config.toml
norm = "layernorm"
norm_place = "pre"
norm_eps = 1e-06
decay_fraction = 0.901
Each number is 500 + 25 x the weight over its row's rms, rounded and kept within 0 to 999. Layers, rows and columns count from 0. Numbers have three digits each. The size before them is the row's rms in percent of the matrix's.

# k: layer 10 attention key, 256x256, rms 0.0501, rows 186-191, columns 0-63
# q: layer 10 attention query, 256x256, rms 0.051, rows 187-191, columns 0-63
# v: layer 10 attention value, 256x256, rms 0.0402, rows 160-174, columns 0-63
# o: layer 10 attention output (transposed), 256x256, rms 0.0893, rows 160-173, columns 0-63
k186 097:553488480551518495501469491476464512509515545533488490506467499518480515486493557494492493511491471520530542503509520541496523472461520513536497493502525485474515544453501525509520452497516507
q187 097:522477548511490510496497446499496484510514469522521530466505518512521506485470529507485473489467482506462509504491508463448501478484505527517505491526513491473505483513532552475519463483472510
k187 091:497497504488523503506501470500489523501500504513509467543459490534514465529485474492510480562475494463487538519528533494487499515490507499510498491492470478529464496463449450508504534534498506
q188 100:526519506506485517471501507505494477494544511523509473450531509452521467493479496467508502468528469509531465505512535530501497503540488497484479521543541516518475460472564507486507458523505527
k188 098:482480494515514540475509518448488472502492453534489497468441512536491493512462487482501512512509516457494463530505496482474518507543503464490518493526498537511503500502520456485531564460534513
q189 084:526517497483509512490509483494478569499474538498497485543507511548497501569510491479487474483522491471514491523500485537526498516485538465478500496507535513439519529446519549457493492480497515
k189 087:536475496495517498470469492537475512465508517489464486493492498507459478468478532469516512506558472494467479526472483502492489495505550503502487510473500530516507509481521439509491526516490530
q190 098:538485496473517537501477500460485478501545531498508494523498457467488498503512484567485503510510478542480502543476537462530492516483534512446469499528478488500484494475530476486467511506521490
k190 092:515537488545498481492495448514475533518471512503487472518457499507458515466521527481484494439496496471525495497495538488492486472485512491502500458510508484477515490497486503503544531485515511
q191 089:530482469533452505515482499464507485541464520473464524495533537534501516464529475498522514504554524532533488466498485535516501479506471499528450458520520488498500517488474469534506488506512508
k191 077:518498508526522529462479501511420516491481484494487472519500513502486484433469492480541542475515514469519479485522528522496517502493512523522477482467519501520523504470529511481553499516516483
v160 090:519524524519524564535461463446500497536501473479497526510495513499535489468510509503484508482484538530513488520525488538438511517539490477505492441500516517487479513479496511476515478404581508
o160 080:501544487521463543502502501545508485502462511486505515494530523539531559511480500528485508533493484475524506535523510491519506518496496465514494534488505485499509506498526481509503465563503458
v161 093:501531487512474523497488513449502513489492503485503520477514472517468486478479516534481507515530468506474529488478496497464513486525513474509471466563489500508505505465465498482503465485512481
o161 083:499504507523508473490487484525511545503506494464485528442487504513484523533486472472550537503519484492449470505539496453491517465460443496490512505516510582536461461532461494464500505500505485
v162 085:543473455485526512522522464491465425577498517511484526483519466502497483533449475515498499515468471504509521504536484513511478486454489480519534487488492516496543485568548505503531516455506529
o162 085:551506555493532488470478502511483439502463489479494519462523508489475492516489487494522504491490553501542486539517542498464453494504533487506474480508451508499511474481502484499486478462482513
v163 100:541513478473474509533486506528490529510546504467497506497458485527462546463470501527492514496505487494494511546503507494465487455477531468492492480525503478498479490473540461470522520516433520
o163 095:532524521520538521508510507503442508530520503497451489513478530490502501509478466517485455485512505481518491465508504487502527534510521481484505501500514471485502476507484524545517487499502480
v164 090:454532495546516525455489483511559511523515519461484510534491498460506502540525514511505485505481497531517489492497511510499492505502480469512479473517506487468496490490488508486542502499487489
o164 085:516513517480478484496497522469436516505470524501516475518496511553515536478502480483479521509528496498475488491486480508539503490494537473518517507538461504515448491519497503477535519504499508
v165 096:523476439481481486572509462513517469474520529537476490480525508525475465510490519513480547500535487475499515491502540499526473489485539518515518488503460486453470524496509468507507512510516502
o165 087:453482530480497510485472520519430491479490492497483504561497489487475527511536501515531504491508489490497489545458512478478506461525464494499495514490474482477538518506473541497521482494522480
v166 090:479490516506530537472499524464507502489492495512490518510479505506498494531503503539543525477531523479540490467524467494527473509488508468506452533497513514478501549497573487484477522496467515
o166 087:475522514502517499556524497519483502491493523489524476513489456463476471503500452459512500456524524473478498521562486500487523488541515470464504485524471523493485539516492519510494538491459537
v167 089:441491546495476513502524543504548469489480449531510504518480489440511491499476514515536497507486536555496475458535511523537451518524489531498478526465501487497523505511500490551505509511486462
o167 087:526496512476472516510473499549520512458499509517451524493511514460549473460504511473509530512484530480509511520509490537451524509471436502474521504517521492475496493469506470497507500512498504
v168 091:501495484505525515468510529536470459471509471521519491475486451522475461561480506481470524499521483482447457491520501492509493475498520500478509516471495507481492523517486527462529501477496516
o168 081:534475461513534474485486473479487501520466481508521501529505490487497528415473466502526538499494485493520508524500481496539502501476533490533522500508500526550521484488430467496509557519514523
v169 104:491455505470488474480479500517436502505471527489540504483497494452531545499529463477483533460486480529479518468458527543540513466491508518504505477495483463512479488445451526506492515468443497
o169 103:523534480520532479504532517460508489456524489464489499552514498524517513525510540467493539504541504494472515490512491550543510497507489520510494501499473525515483520475517516506483508503513488
v170 093:556485478492547486484519487476491486460523511484487537467496560537496493532489522507508515484510489479504507546495515493478509459555493500473513507489482514513493521495517452480477554475534519
o170 089:464507529473473497473471523528469522508482496518507528502490500492514520511468487512502524508489530539458554509464504510509511524480512477472516524471490493499509474519487543564502491523511496
v171 102:538556482515490515481537459496484506496486492458511497497504501545480512502495492502510552503530483506510480501467517527475547480462510507518497484524486519486475501526491492490503484461500518
o171 095:481480456506517509496501538484485490491489496525500525547469522549490487512517500487490497512484511515452531505519551508489497463489474524498492489534475469526518517480475488494540491491559514
v172 097:498499493482517495516506493506514493489467530499453494494526501536493504496486473456484546552560461472490531508491523496532502457435502508517516499502536525510552517498491498498513476512527475
o172 088:499495503550516499490501499481487481497508482469490554506507513544479502512484537541557467492503483519488532510493524524451529487484544482488507466483466543510478459499474529501486471503560516
v173 095:540481499481451494522524531516507568497483546527448478480540491528479531485467475496432502499497495485502519522510515497504511512476491492467522508499505479509522501521517498519547482479463528
o173 091:488491549492492459548447525475506490461508473484527537488473493499474513529515535521493490524503509495507518487497561509530463477558507524474487520516501470495497479531450480533507523463529474
v174 110:528513511489540532490494493486468510497497451505469481524518506496511454496495521513535518489544496466546491539532488496444554542539516473485480494517501514481523543500555469500543482462455500